From a checkpoint of a small transformer trained on Wikipedia.
Size: 2 heads of 64, MLP 256 tanh GELU.
Architecture: LayerNorm before each block, biases, tied embeddings.
Each number is 128 + 32 x the weight over the matrix's rms, rounded and kept within 0 to 255. Layers, rows and columns count from 0. Numbers have three digits each.

# v: layer 6 attention value, 128x128, rms 0.0854, rows 13-63, columns 0-127
# o: layer 6 attention output (transposed), 128x128, rms 0.115, rows 13-63, columns 0-127
# q: layer 6 attention query, 128x128, rms 0.0898, rows 64-65, columns 0-127
# k: layer 6 attention key, 128x128, rms 0.0895, rows 64, columns 0-127
v13:104106119106172102106121159051184116148180123146146159128103131172087096147102098183148144142172139129172157148158106142159159141162132090117101100116096088103174161125124113120112188072130128094141164113107110112109192112145187140119140113158138130161077135118121081094108120108160103144123118114148119109178127118130120080135157068138112113197165095134126133152145149142123119049160
o13:174152177134106126137158150174070151111119163156109100070163143043149150122189119102137108159079098132090160114107160142108102100090119145125125121133143154154076107148155126093084128175099143172078074136129132167163146157148103132142099144148141140136155152136177173147153159149119158119134129121141143086114095153095112200083097154085153117082144135101092103134110125087123118169117
v14:140101145155171101169121145159118114085158156089134122173149126132122181130079092110135182133087145138123109144104125157141155109120129158137092064140130093178150151106125118047115086137110131104077193113138161072133157090136143100128096128152123162204096074093128162130118084165131162073162108127136109165158175091194152189159090165123167089148148104158132098121107214141122118105126
o14:137138105150088143162122116116125112153092117138126100081126125121139094152172181151118106115171125129125121102161134129142139179128102122119189145128144109079126154139120125148116146096151135153149094169091126191087179141129130157110161088115140077079152142155149108132093104103104113147101169098112138141124110168133095156075148114087129142128138155091116133115153097117111129143122
v15:107103124140154130132127128137153113088114151140147131098080067136153145100118159096086176104114104118184124155170175108105182120131091178152150092112147140095119199060144113094105132165161089056137055125128154165104168096179131093166165146091154073159157106124161107089140135130105146197112188161107094082139122111119138131145035182072127072117140151124168177118130150127113086067157
o15:126125107141086051165119106133112150153140097120091193105195191115080130086106159174112134093107175146096166143091153168102087171085164084095150126183122096156143079197077152161121105118134131188100199117119128103112080155101139140108125107165090153127103160157073116194119139132150107075159157115131089157181127134158115136127198071172150122168089076122097105138106133140100122170096
v16:104131112062104141140107154120096154163153126153166150098131093158095125072132150149107109108125104103093067134133126116180141141120140060148041067139140092108091114156175140106126124147130141119126077157104138106139155126081089078151116148107114177131070104116151153154132130112168142109099091149179120129119123102161124119143123064137168141143124128132139112134098096127140149127159
o16:144145133196155094140114094120161064105145102133094111146082145106145149131116085126146137153134152114157211159138139144128141134105121142145185172108143150101182124113097156129106125133154141138106160125170068146101141088137173148139088105083165058140147133093079109150126114096103111103143148110124165158082148146135131190128132162131107132139153152096105128127105154130076090130080
v17:187130150110120151160175086199147179134098112158149106136113181122161137100159141135087143107148170118123123053109122172174061084149156075116119129080131097108138108090107145141152062143120191159113152158135145142171133134132105116117123097163143149142179098159115132105144149126121094126166164134088114117155137134098100106130133121084120073094142102134148096149076119128152107156201
o17:093141143125099148071123128071118051129169144096105092122156089103137112125119142187145132147091083103136060161133145118112204209124088170157150151129117119121126148155138099156127128142154058129106123112109071119163097144142119151101136163151114113099095156095131098134094107123114140116132096149152121151117071144167119143118118151162172182145154151135147155142151151131144141110077
v18:090107160134122097188111100144072187130158114159134141149102117125107116103126153080120107117115136125136178120111102148173132125109121154107112149148081163222144155110137130118109118086144137135170167117138173118120112103152075185091128162139101107152129164086146161090170172122173108112091152147111093086116123151112122149122157093163089061123116152138142119114157134124139139147083
o18:157122128122165117113123162084150068140119103113150149114110133120120144180152120161137118145138120180108117140156112080073141083161124079152136119116158121096111117161103149080111141177134113151092068146143089127166143169043179114180107121137159105111135096180126119126084101169102185093124100117129146180144152100137161085104140160108154133120162133130100160109122102118119107111140
v19:139126093119169140167089176075084133132163085140107142154120152106115108107176132144157064131147067127065141145112178129123102163127128126103118161139194133080139125132183184112128097113134141117202176142136107127081170127120111131128119109187182128122064126136093175135130144129151083139153166135106177151119158142140131163135175065150082094118095105195166151131153118089093115130143
o19:161134151119133138140158158158188100116106181186148159080123108155116123191057116125122176126150139148111110084101119134112104132127084127147146109136109113136144145137114095093156132120111091147062127137127117170162120175148098100142137109058111102174197157113167112130140110119123182107116107171096058143143100165124116095107095115091118164152169186050085108119126121113159166120119
v20:155100104099105120146134068130084147108126096172123170149134088113177122098129102080116155144137141099129171183111111117156137101104083103111166163125148123048141110108172167154122145070149134123138126115105132152128095133145132128193133112133096135132145110145074098149102135135137147174112182166151133172176146119117131115166125144147082100115184163099181135117120141106133126128118
o20:130161085155179105117120218132130140162126128037166160122099160159037111191088104129135109114129123101091099155151123169114155157138181178136119104130162170135049106162068143121182126201092154138100106134167152142125149147123154090066130182105134131154077111155165156129151102098111142108158088128065117095133145135150122116076118136144133115125073081116102157132138063154091107139093
v21:091079139114139103101152148101107160076100172171115129094103131132174080080165125155136161158157126169163108097130157158126061145153176132148175127080084171100109184112191159166044200113131142136130105130115099078139090158163108092153139110105184087099092130098115121144157185114130118136084202206130122123168065081158148144106102109142110068139111156101126151116168126114130095113099
o21:173133133077103126152148104115135147171092113116171192118141122157096147189086147085142108111132109135101128167125078081109116083118132149137065182135177163167141093124067109106145112132084119130161148162119162169127167037111123160135133139177101133165137122192146127132103091130148102161126079076116124134057159159088121104117128157161146172170153096141104111141104125140091142123113
v22:105130111166159115143099142123104121116160170084065125123081100129151188061163133078145109127049105145124129154123138096144135097118099141122112138112116161122147070116114089156145179156107140112153139146149107174105094139129079109133055123097106137121140167169199146213137121152108122129126076093079045114123134097135130145102105186140114140107131100129153186102114150140128106076149
o22:134149144018095132111108062166161134103148115194154110081150159096072123180093139162121151134157189142135133131078106156167140147083122105142119114129169088105105176111066174109148122149161116123082133145056139094118158085147130078132140154128156135107136147162065125084115149094137132115104170157159162125146090137096127115174121110112119151181132120126094089129175139104109129157154
v23:104176092147159147120084188173129102106159144107082183168129160116154153172134115154111151158159103097120131097188158185168116125176119110151152121136105091143113149094151096090154171085127084127132127136149103076079105102110153169120129112069063158147144156172173156117127098106125156076163115157153117159116159118118202128137055098074136123139112100125119128124145136119122125109102
o23:144120173158127114150150102115149128175132069162167102107101116137116121118137156128142106103096154134137117152113095129104121168103091122083105121161154160150153110135149108150092103119141149144159127125076127147150131176151119123115073172139160085117115124040103097128128106106152093143081101103157157137153089118161061136127125162142128137090136175146125075175116155194122100117134
v24:061118151115134139090125107090054125149125138163145137140100138129130109141137136122183105127143186125127138088068131169091091168172133157143154174105161130081131146155118157130053138137152099169121132157090125144097160165096153148136117148141110161092103104138121119100115128157104112157136164150081124110150098117134173152121122118158095103140085107156135133113133072106184151059126
o24:156119110124145119130142171147157104115133120085131107108089154112104120136068115121113118158119056132161112155146132091167146083082120118141146152150112132154102130123154118095186132115072128099138127097140134128173132091158105107083132117139124088156148136118120163169149148129161165152109125154140128111127150113121089099150156136126131117128146129131112142149115119118098144159144
v25:115106139088143131139163106120122167094153085190126124089092083121125081124158189095126154084149136202175094108084181108115177117089112144116065130137112120119121184136164144102153152178096123122128110103088160148144130179095093126136158123082102124144098182122141115122146168176090141100120126110163095091145093144137118156184139150076106137079201134175120119093126165102154107149103
o25:119127128122143082121100135116096022131143168090158104094151188146124130102084115168100096140117131119104188163144113111127111122162133047151122138109162165136117103165098122159126107040145116150124135101153093114086165123122191163143144107169077157142162081156135091159123118117153161150115193159118180158114121150127122121122102139135182125201132060109157095127118071135088099087167
v26:135143125146141129134075065118110085125146168135166160172148113083126142055109134075116120171136166159145158094080138132144108111143207155102155130134145154136112125157124152106107135106145147119104174108071080095103086102119113071123177152100119082161157100125121104170153083130221127080131163118151079100064121124114114078168127113146110173082126120106104168106130149116143169126172
o26:093146134098125130111195130112105190138121115077136105083116104151109118209158109147148150144144051105105040142161111119149136149097091091198112167104115138103169139104131120154126121130160139102128116184177176088148127118110156197130105086133154152093106152091131117086163145136077134149138110138129103172177094157136101123067139154135125112157074150151179129140136100167112065154113
v27:108196149085086096146097114116111144124122149106108117125126202096090109170142087119147111186107071061116110105184102113142141084148162136107174135133166165123103127066142188151180166130132106135177181132132187129145166117143119140149163103115132139105134169120140162111194107114137095135129127135085125118185132160099172132135135113114149122155161125133103129129072077150118150118106
o27:116082109155181111143152183120156100130149116125160151159143089140141146097136176175127122073108177164145129135109188161125089173137089125170108090113154083136151144128115071135123076130149142129097094113167032101134076132118136103097070182113110110119137100142093119129094147133141142150148092138126155097061144101133116145088104098139158117100102132172130096144168155119156103154151
v28:114114080145091102106162160069149188101092141137106088140101152160198179158114149113140121153172073103151157110114099125139059109113129129122132107123109104112072115124134157156086143128134111126150117166082158140141065127147105145105111145173151197100124120116149110134098102125148110142114098158125160029102132109123148131147101080165101161105130096166143082129173179138102093192146
o28:126156136118204123109081134192103117169132135099133095140149136138071091127098081160179143073062176149078164163170132081125188147117115118097097150151102158125146120128128181110163118157137127135075093144115132165107159128133154075137153112108141062176128114151106127134143152126076161071142118119150128155136154108112084156115152181147138087147143170124149115068122128124119082062086
v29:178096134108124136115092147105188083132137093104145123133184127159162108139177109157108117126156098100144102094126145146128095150100153121135083136163120158133113133157127112113148102111104096168107176114145169101077095128089138109139142151132130151130144117124127146117124176078186148146110147064081120139147141187135154189083188093169155173121114077147082150095128167109122125123105
o29:084124092139109147147160092117090162152152132146144152157113080111107209097126161144138116168132143149130141177137095128138143104133116116104166138111115076104175153121153149108118196125143148086135147156095087141151121137166139098132156095097119142138094099142122132110142076153076150117139103185172175104130137082088126092147079152127116103125115183129132117122116127126128134111102
v30:173128176113093182147104124127125098120104108066106114155102133162080127100167114135098158101178126126095153163138104197113140143141105119139105123137081135161116084116166162112122174047165087121117115191115093081105157142091114088103125135114135134131129139161155156121137105066149135148097106125134104112117118091117151123164111157147135133128135120111133183164130132103175134154120
o30:145123111124172103100125149180118127087126134153131113075151115117190122140100089179180119110035125178165114073147129087174156129082165157100150154121129109101117162143092121100132119180158183137134126087127156153169134110149168098161126062180092150135105140123089123137094145149091092128098106134147106132098145145125137114107148113105121142161115112152076106134146152130074142128147
v31:114105115146151084081175149114131109165102145119140168090161101117084134187082092158142131094130105100176109135158105103113101087137099182160175097141083118181160167165147114160151147110123192172135096136152163122134145046145099152093110100149134098148108168170093151123157130203117082108081092101177104155155130101122165158117135131161120148115117175139136159055095136150152141074125
o31:077147150095109119111125144089148116141151141124141135174094122162150147083163132110172104117131151144108137129103118099162133108102157054152073127089148128078123143090077145105148120143080108107106175132114091111115111207110106103182145169085131141116140093082164102149154163125143149149167133175094152116112132164197119127151082111101165125179124104120101112167156132128092086182134
v32:109173133157147155088146092136138110084174090117145085105118107126141114151113159109086120140095091083102192135126184128108118142079185119116125089127128144036115212105120128092163102119146127102176118103144146098083147147121118056154138089111149139153133129084083109148156120097104121172107123118086137154171136120102124050169139161170115124075127088144144118158153110129138088157183
o32:160127151108083140147094128154147150152092154129104177125169123117124129114131111078121182126137181153151092097109093141148103076135120155114104098144137103175165058165178129170098119168073097118090139111122125139174160161215137171070132187090124139094127119136140214108126140105137129111163159145148123151139140128139122124058126078078146112119130161140134143089108125138129167091116
v33:132162116126185159100111127115122092102130132093138193132166099094103167131104099103084097094132110153100119142106141133177127121133160150130152145142138157114130159140145138144104113079097155132082165120125168098130129137092126106215144039133107113111132121072141115090077138077131117156112188122094101148098093106167093085167134095095141088073119105149130095142154151167129096081122
o33:096094175152073142156141125116106130124098146129153089104123113149163065138130135126150151153156125128149124129130131138053123103140136127102151161114073102116115104115126093098139168163137128095195115159140097126125102152164133156085109179121088121157089107135129111179133076106128146119153107122117137136139143149080162158103103103145108174178140140105144164133113094120158157160161
v34:150165128151076126110141130120172175111089126110129153118119094130178108093161126092111098142116143101073119150100131165080181114138147070098106131119165137096083155104135166144166099167126101046153154152155187098137109079119126173167139098129130136088135123127128105142177095104194179136084121112168118099098148110098152137126209132089120096118113046128146110076130124123113156074140
o34:089109112176175141101138144170136130107174175140098074129110094128081171121086099190133166096125068132182139096166107113129105179142079119095121073143115127097163099132143104128087117108167149140120134099115094144111172190139128071075126183084131156143111147141140117125119128123109117133156150160095203137115105140145135132164048118165135142093146200114141120151077154141180116176112
v35:129134111161132134061136073140176117041124061124165141198086071192190135077147118151074123135107098155111127123119193131067085173135121097112084154124106162098175152110143153091095139154121098116096119109104107149116138168190140159133121143155107138093140111065136139153137174111123141102144167113116122176109110170099112138063125174094086086108145128131139136132210169142104140154088
o35:131107094085149105174139177153086195200128166133103139070130141076030083203137129152186128100146138113137126150143088115153167052190176157144171124164150100177107123140096129148138122094086119117154095148202165099136117076059057115094110140096192102174113144194104167138142075159089128129128126166128182096145152075134128114176130102179142111126110117102147104113060074131074104094134
v36:147071107170095137088135088109083103136145099141138133138175161130114195064138120087091100128144116169138108130119135121157115155091147183142099192076112107077138133089174086162099099195099135153118091162107090169105156150177142100117152156143135141154121145103112150161098119099140131124104171140091125186075100115124124155144093167088098115113183129086124131190149158117135120169150
o36:126153153058123182164084126129162150144101157074158151110099117106169079194131127134122174116113111131126155156111132119094127123150082096095166106132085138142105106142130177126134158053164129111143153108122178129132118155111136170130123103117119140061125106162118088130148145136122130135142118117097123105155140157162102142111150109107154180175094164123149137075160089150120154121136
v37:091115121122128146130167100073136162150109179157118107174138194175114136154153120113133069149145207122133086106114144117142105101140100154130206087120157107082129090170118146100108109137079110133134146098092156136125132111119178131105106101161112130114107101084183119105094101115128103093113101147152104113129102153101142140104121185126123081149096149121110112120091110097110221137122
o37:156137135170122154091100153157091085097137117103133134108120094110141121124145147205136157071071062112138192109148114101151162101131085113127082158108105129142132150105126103169156162098168154094133156128165143118107126122103076122105098151100127163134102168136091137124093153123126159166168104116110155101114151137149153098133144069148147168141149099170156134132137113129143101097120
v38:146106135106134140119148112139112140197028123121118037084136139181143109192109145084106151145093096114109128123076156116116132146102146120128143177142163163014167159122145161109150116167102137104077109137127132103088105145102127108177131155095119123096110165120059121148131190145120135184153083162129114133122131144148160131135125125152145104172083137101097125131073104152115153063115
o38:112152115137107107117107132163174140092145132114073191177089101114159178077171159127105113136162158107144087126158133130080131109144123125106101049095111117197113117123103093149142126082171131120176102133122120134115131090152128137081126121112140163150102133161186148077128102115157128095135172123135109135161118134095112161107084104088101168074150120152158129128165126108139115160172
v39:079173105113148137174134105172129100210159132162121132148091115135151138139106134171089148125127087170174161143113133163152159097155092118113124093105084100136154124149091126130151153163132090156061205127137047122174177090153163126111141134132142116151156135133123106074149163143132178116116104124123133161159147165108121139144096135173157147145094101143081072105101114150096080129107
o39:102090155149150041147103136097155141061101114153150128103163124111097115128139104136196121118124169097075050125152139126123103187150162143127126155171174145144075136129132140105142081095117186098187051134109178122104059121073126159187107159079175095119071141072165122154134135111082078111167116105164143106121128102123145099160147133089078098119178212135141127157152115166176168138097
v40:119093167149126115116136132114136120179141176161110149082128126142123134126151115137088137148097132085174126102123125163115134141095133121126147102116120158124133105120114143126142120073135099096162140098089147132168139128115201075147126144123098130164155081119084138147151140111139114166113162113135112164197143123139054072127106147082125127158113102122116107155141164082120171132063
o40:120137160110126139155107111141136150094104084097163136138145107116140106106139139120141127066154134157105116126094120148135152099151116145103137124161096114096156171128147117106116144159094157140144127138210145124116118155130132181108103103127142165090107163157139128106122154136136137103116124127114141076092099142144172128138189091129131138123133144133130162115130102154118094123128
v41:157127151086100103145136068139172162085125148148058118140119132112143105171115141108075148121108149106102134171129115156135119141145100114164141124145206101193075112140178137083119125130104181066152089126128197177126182113115134093102150110081103127085138064172130164107151114164135171105081162166078150135201118148182134157112144139122136131109094122083100094081088110106161154087095
o41:100130115208138163121113116121107126164141107102187165075115138130112144063144115222136145121112147132141162091111146143088174104109104150106126132108085112030162142132089151176142101104108109181139119112161086128122096153129165164133125105116138140124165160118112106132108106083095109164129086106164139103079146107131140102085068149135137113179183173147127159137123155159132096146148
v42:076193124174112102062178109064155123137156173155108096160142112093104136135108185138136156100122139142179109148070154131112153164162104135198094049131102102184138155096105154106139158031093140127171120096132155119141122067179130124132083113076142062179133061160137150156099123147122088064065099136140152113154166130133158075130109107146131104111116134123141113097147118160121093100081
o42:129082230088116119188088104104133132123119095090163135130145181141148140108135110077111113152091109171050117095186128111123157036115173156096133195131094146081140101149136064138123130223165123122115113183100120129120149177043157139160164117201110203084131122088127118129091107112119143173199104122147141146121103116129148099106139126053104158143112141143169129128123126073113109138158
v43:051136107159153117118176128111146123095117090145151136097146084073141080111124107086130099185086143112064165109128102091091129067123165120129078171138129121133144142182152096122127111094129132119170180156166094106107143168122181123116116192174112098153105164140115093167135159109152091108056161099122155123127137118115115113126141133167104169059090199160098094156163109097108161139140
o43:212083159134146107134107115133113148122100159139140118113083184165152158144101122106157139089164130110130138129081115140139122145060142139152131117093141178124087075059128146118111104161137133111139107125101179142173168113137084156121161101102164146091121139108190162086162105183129149101167119144096110090126150123126105150144161134063166098183185095088123108089144134137146085148110
v44:152068124137180112107167164086116104122104133101159130145097135152149113121157088107095106139173140146121082122101173053043124111147132151075103164143107100106111094121151114106102112159099113142126078135164049145138170145138186106126136157133181173179094092096147158162095156108127104131159165136174113142196115107109082102145133083132126137101167098145143159113157113132103122133104
o44:107149108115149152117119149184107160122132110162105088113125140169105126151137140198139147138087132119118082172154076169201170095127181147169148107084118160127128171121098172133106133120164081111099147138099204124141126092115066141137123087152141092073107145195102084096114109132143154106109073111109118121096126145126143148096130184141111161161072123123155089116111126112109116128141
v45:070147196109095100148126130091154095141089064189108158131124132141132142125105109131056102128075123128122176147095139121080124123200164126062147124057129105093106164171110099091112106116102075152114134107126122102069159102150095142110179130095118096071091141086102115086148135126179204099125093142114083058152123104175152076121113140166135123164098078141104099121063092121163174125133
o45:133079088116136134115137108158152133131174199063117132138122098096125169155169133100157114140159092096117105103166124142172082090092077080168078150183141163105144107144105158149160153140142205099100140105132090121110068132122138161125085128140076158155125129127170104110111113099083111128103165105110150170105123122056120170139149121120093107145129190118164146157179154139128093167109
v46:148179044133143151127144150094136156118083144129133119112100110162178103100118117136182165112107129134146164105145103127170128110144176083165167134130128148135142145142120093138145144141105156176091113103101115108101117088133139128140119104121138147043145152052113105123151115147117111138164121101128091079076121162126153179157059147130087160116123184168117125138104157129144072156141
o46:129111186125095102131115156131097105131167150130108074151131159093099121173132145131131093110185144120114139153099153105109128122116069151100102087132143112153091101104097160136137130123104128097117181120141101147163140178120126119122142126161102135213099146195111139138142163137126099148152164160118132145163131082110094099115188093114181122123151076120109144120158077111068168120108
v47:104115191133099092084126136113141127102161101118125106075134151106138099129143122144132111042129052151096199144127189157093173160131115125119129084162117135086115118126100159100159117136173138065112137138119137127118106175125136108077191107118082132138142111118158128152152154093128075198125147138080083129097135174085182129113126084121140101124124132051121121099178157136165143124151
o47:144158098094104149155146119159111133130138167101127126124136095102146196112113116081129179176179158105168105068148121148181093151087116106138151125074137105175082141134134106122136138127119129178158137149132137125126162104134089175157088134141169142111114131123083128134105090138108128130155099133123158112163070068165072135144101122116168150139125125147083155138089121159093149139117
v48:129156161092159109125130150085088110114149174127112132100112145089139110094070158177122127076138125136122118124071121084144109120159130091099106129120088102133123124085123134157110097188171103127145158069148140144129091082142111052125132127146112144068128128099123125156165144163111155109138052095131094128139152181152108184138119085195182163153144123111157107126059155140141061114133
o48:119055121163077106173112120188147141111132140159089100169151112095115148162202105116138098138152123106095126093109141171143142176115101153152093151151161141124157146154116114128125138056095114112125128162097116119119172165128164182168150138083115132146133153152107067097089142122126107139146187144117127098113137092123147110117088179108069086163152119185087139117147074117121183115114
v49:144132139089103075100135107110122162166128139136129104139087111137058107163100155108164074087100167130135116122136132146130094089126149172128106069169118098065111129072116186157135156117152151099116123105118142085144120184147100154112115123086105140139107161153136194092173131154144136145174116111181085129148173166131135169151159111084114140094183107129121136108107110203112132117071
o49:130134160148177184127103117130080101064171124137146138175129151147132151098148109122103164140166122196106172108134137108135139152147146054154127191115178132173158129114099083085104093074167126146113125114145199156111120066089119119133117189175171147103129085136095101143099112101125150068073157102068165133108111096134092124129110155167116096174085107120145133137138117084126116116195
v50:161151131093149101160137120150131098122158150119157137075115141075103133153150124127132131133153174139116076121130107158152084126159140084137137116154140063110119097121123150106162120099114147105088150145150125145111119119132083079131048155118156096140143140098101155169086112121049156141155096139125135131144127141101115143112087093129120178087129117087120115126135093123139158153087
o50:080158125150106141066117135122130135138111129106120143173143095130169102093132139149124139084113107148060149131091145088132106133109109145156103105073131155116180122106155108127121147137121159145154143083079109103149126134107151132141163071120122151131122111124143146109106153123186099149085140106114105143081118165143147118140180119127156129177134143164115122152118138112143143130128
v51:141104172099129145130118110100168053106145093120167182127154103127149167168142140172162123108163129140144181157132129098126059143163137173128065141095081097109113136117107134132072125117131062111130137127145172113063120146077081152121150113185147115137127147148111106143135127152120109196085145071145155120119112078104130099139173138121106110128127120157193093128172173118126166175102
o51:160143110116103132126135136155098169118128147059119131153096163086149118067082123048090128137081189108163150077115135148154121081078141090114168128150192119142138129126087161133128173133115188183126128112108150140203130136207143135133095163114106147112098110156190121098130136101107142084137116161099081109118154186134125120108152107098154124159127118127064212174097076191147093117161
v52:108105096052121201146114105147141147086163097168082089142114117140143128103112118138146099148162147155167154110083113156122188109140147147106128138186133135176119108133119094109100187127113096112145095080156140134134087138129086129162152114102147175151148126106143184087150135102143189073144132176140112107146098152082121125168083105135099102147098081116124170107150129127158129128076
o52:120146102175160084108146134114105072148115155102165145128138162156096109108150122168065151143095127131138110110180133125139086098133127105123140145117137146102101159164148154135137114168107144137111163106085093130139149122072164138084105162175115112148132171202090135167089106165130088154138066101158118118136114107188123114076154123108115154082161117126140132133117136131088150112150
v53:125113092139095147154147140165163187158115151190099117160103170114140103122063147116118080073166161185101196151094125170128168138111113135082168119103112135100142114126132093173153144134112165104098139081138149115118126113190100135115125111111152151088184180123174131142133155069149157116158117100198067142024123125092142139114090152144125135112098115137125139109082107154135089146181
o53:160136164116128144125113116139095051072133134112137132113153092105107141102177134140119151176118037075127103107166135092139120180141093105114063125135173108175150169119167146090091121136111107168145120139136101134090165151096172148111119152128116078184120139115100094126130130207114075099146122140090151146168137159206154161116139084135131145094170169085157121167170140069115176133116
v54:138084115166195130114107116173094140068086108173068139105096137126157121029157128147168123112152063149121140136119136148089178100136112102121142135129155155107114133167089113097061141148199152107181153107122132118116182149145088141110068077154154133102130149122128137098145095153133159131112166127121083167087130082104136083111139155120075099139114176183152103112144166148113138119124
o54:142098094093077122112147142142190103119162171166140119142146133101118128183116119127126119106094159092105119132146119084136094180093113156180129096112107104152180142106107135172164131177066138136077142119125152147146077136150138141160172101131097140177121145121120110156156209081102138121125074118135143102154116149139096200139094080117182125118151087075100158159123125101134121137079
v55:169094129102023159085129085099105133090184065121106121104120122130092101092128181111062186083118162111084163112169109093112133116169140127117068148128129171154166114091143133143150132097101164138171123093087107104132152193164151111143160105100153164121122124090162161112118093128168114107164077110103165102085149102092166191125122165095123124132118116156150086084135109083124120133159
o55:071168125204201087151111150185115136121073166103135148151119108116136130152126104194133110152130118139164091144101118110103086157097111104136123152140149119094093135156120135099105119161165111104029145109180186156107080075151139167095156172155117125131133144151076137173132138092073103103119192143138177178133110124119100102113146143136144136102138122107092109164135119141129112107100
v56:152103074086157157149159147135062152105096141146142022144124074132145096102168087133112111109079157114136140115124152112131144146175155074174070160085090135192109050169095140130155121152108193149108130161110092146126143119073110095158114114149140139125159096134163117061142121116130154145119092121148133129060131174144161170129167114096109150175132105185146172163074148119108115090107
o56:140136154183115067116134087123161126107122132156117150121105157128100134121133167123161110144169137112147142078138103155102154152157130182088162051172179113108151190116149122117075123112119114078125128046155173137139128138126138157118166107122115131134144172156135107145084136116121122118154105108115109155185093114089130112119072151110096073105119121085105089160126103124151126147163
v57:100102133133145154142069162074113151107153112104105126103123170167100151105067139155135045107119154126128110125104156101094152164114134127121078136083166117131220143137189119084095117162089121105156146127115084130155108101104149090114105153161109149134124107177156162128136136122126098118154183135123136124180174099115163110157138133147114177121113174113093123157088104101122139165107
o57:153124114139114103132171107175134073115147131135156129088104113123123088124147132141152151130091113141127114171103173159141134083113075116150162173139131115143070132130119128157157100081141145145129113140156132149148135144119143170089114103118164086140136180100129110141160117106112133141125118095132148141096108137102086176072159110127083109150142098151137145131156159113090147080099
v58:136132111146110169144117061124104149085084181168167108124162144112122113079115116095087097120138120139129139089071076146140152105090155174215195103112102041143119116111144064150145076143109128162100115157077095148156133174126128122139105178193163101119109133177118150132141167105152140108156087142113172123121151110132151138147107082075104113104137171164141154137103114109145162185103
o58:107126116084117077137133169100123096157157061092136150121134100138181117136132136105121162086115115141108108128167130138133131137135092070088115172131142165150139153105133150107129173075166153149174153130164116096090169108093123139112152048087086155118188141115132126108116084157172119122077127113149058124142109151129126111167121177179136152122146116142131136156127126111146107091139
v59:090157090171100106135087121143109103165152121140133111183141104167118163172108090143114117085082122146134061145175163201154160106118133151124161116150115086149169125137135108153167115139125163142131157113139111115162100151147160129095065166171138123106132133100169098108145130132096175088158122186077100129105144062113115157150138162093120163154133122143098133184124128139128109072121
o59:140093114061139121147148142134144131103107129146107136126115156126144118069114148118172147169130154123131134119104083107117107116137130116137145159120157140083086123112146134133110069083133111086125131141097080122076145121163127151164190096099118144149105147100063141129098161134146116166135132083152150147131125161159104124130137101149078116145150124128163118123116153154123135186132
v60:110133092184165098112117180147157154151140100100154096115107075131057130132100126104147090125159134139132128169173109152070117113097123068203138147095171112087179154201117116133124123105121112109060081122098129132139108150122146148112113140181102126144083144140148137133113138151137092108117160138138145144102111164152140125089107062169113121133108130115150174159083129156102108111172
o60:140159144051114185148171124102102128103112119093106141131151131142160122135126088156161165140140103156102141112115173104189145134136141170067092155120052094178099109073110141103161130119145136167196153145131146118135193095137098181182101100128157118175139149122147117138165169111115126114117140098109080106137140140104114101165066114087120122094141135136126077086125124096156104150119
v61:151118116127134107172167136138155144150147172142156071134087105102147162183144073140161173074090150117100096106088113131060150160135085117142095118103119170160121136087138105129152086126130156190111086093127118114168138110126141134163109145152097142098094098159187181127182102077096150131107159080087148176121101130133123099148156134082112114125128138119145151189079121144170159172110
o61:131148162084092170074142104044113106109115044115092144166178171137103128041132143154124104211188167144139161131156117116164110084146146166141156143129120068119144103104125157154119154103114110084140140151189094154127078144135158138106144093106124117142160148058118129159098151116195156145164122152144141085123166114141138127135121133136096166113102103140069125074138115089129091136134
v62:087086126125135201146143136125091140113094063167123164152139128118165104101156159094149072076167137104158168116111197107065120144122149124118140125133111150145097103138135165171117185089131123130180136101132151160121107095182106113117143154153165141089144154110104172115117146122130166177184140108127104157117133146107117101104107124103081140101132197141161230119120127118116120150136
o62:196149152101131093107122155136151123154185163111148130120075088136130153122099147166104150139069150112117094127139053144169143166151100162150122107103140171130126162108124080113123120194116090135104112151115128122121122179086152177122118109157100125153118090131161093137139090119100136086127111156153124118154126107146115120084141100157174121129117120103105067121188128126127167155125
v63:098144108080122118120111048108117129112153203109093122122112142102100144097132134076149149106155172133125083104126114109115124140114133125155160172186115137096112081153095128117127083162073064147125163125129133083109113048100127111089089088127146133165114144129192101140111109109150111132137156181106162119088160140131120080069100172080160101154075141159090087106101076133110134124119
o63:115145122190073176164127185139157151156094089161145130142073108157142088132116110141090102139106096100182134139105147114154148088165135088145141077107106135126121140122158143166143145075167187108105125093116137128137122103094180128113152179122130153064105141100090170092127152150078129131097113104164118115165091112121154139130144056138136149094138096115139195164114135114169114107100
q64:098108121184109087127139115155104124077128086105069122093146164109054212156129137193122131178137154141110183129156091134193138147124183114186117150116160135119079165115138173206148055111137113172106097113144153174153106135172137091163096109138136156140131093160118101175134137060113152124127084122118126105145011088105130093123161121121132137105163082125106120104124144103143173170162
k64:091147105100139092067136141147163126108167134196111208188118089182115142081118144114089114143081152068119151185163142049169114168124119183102153139128143125143142095133055137100120117185165160014071174136065137142133132092125147108150201116162188189097088187116092134144165163161085108132061112200139154186163171136062156152198160177128152073064113077154119187111150035058085094115041
q65:182096136162169151167118143095125173071124174122153091141169122095044131118131087134181155106157166159148078173156118172125184172142122136141107134179066106106158066107081095133156143082115138091126061120133155131122118119128185078140136191058139131147155092105181123060148165093140174118107124172092127124125167136170081148182175112124075075187131205132111140087187112113152061155118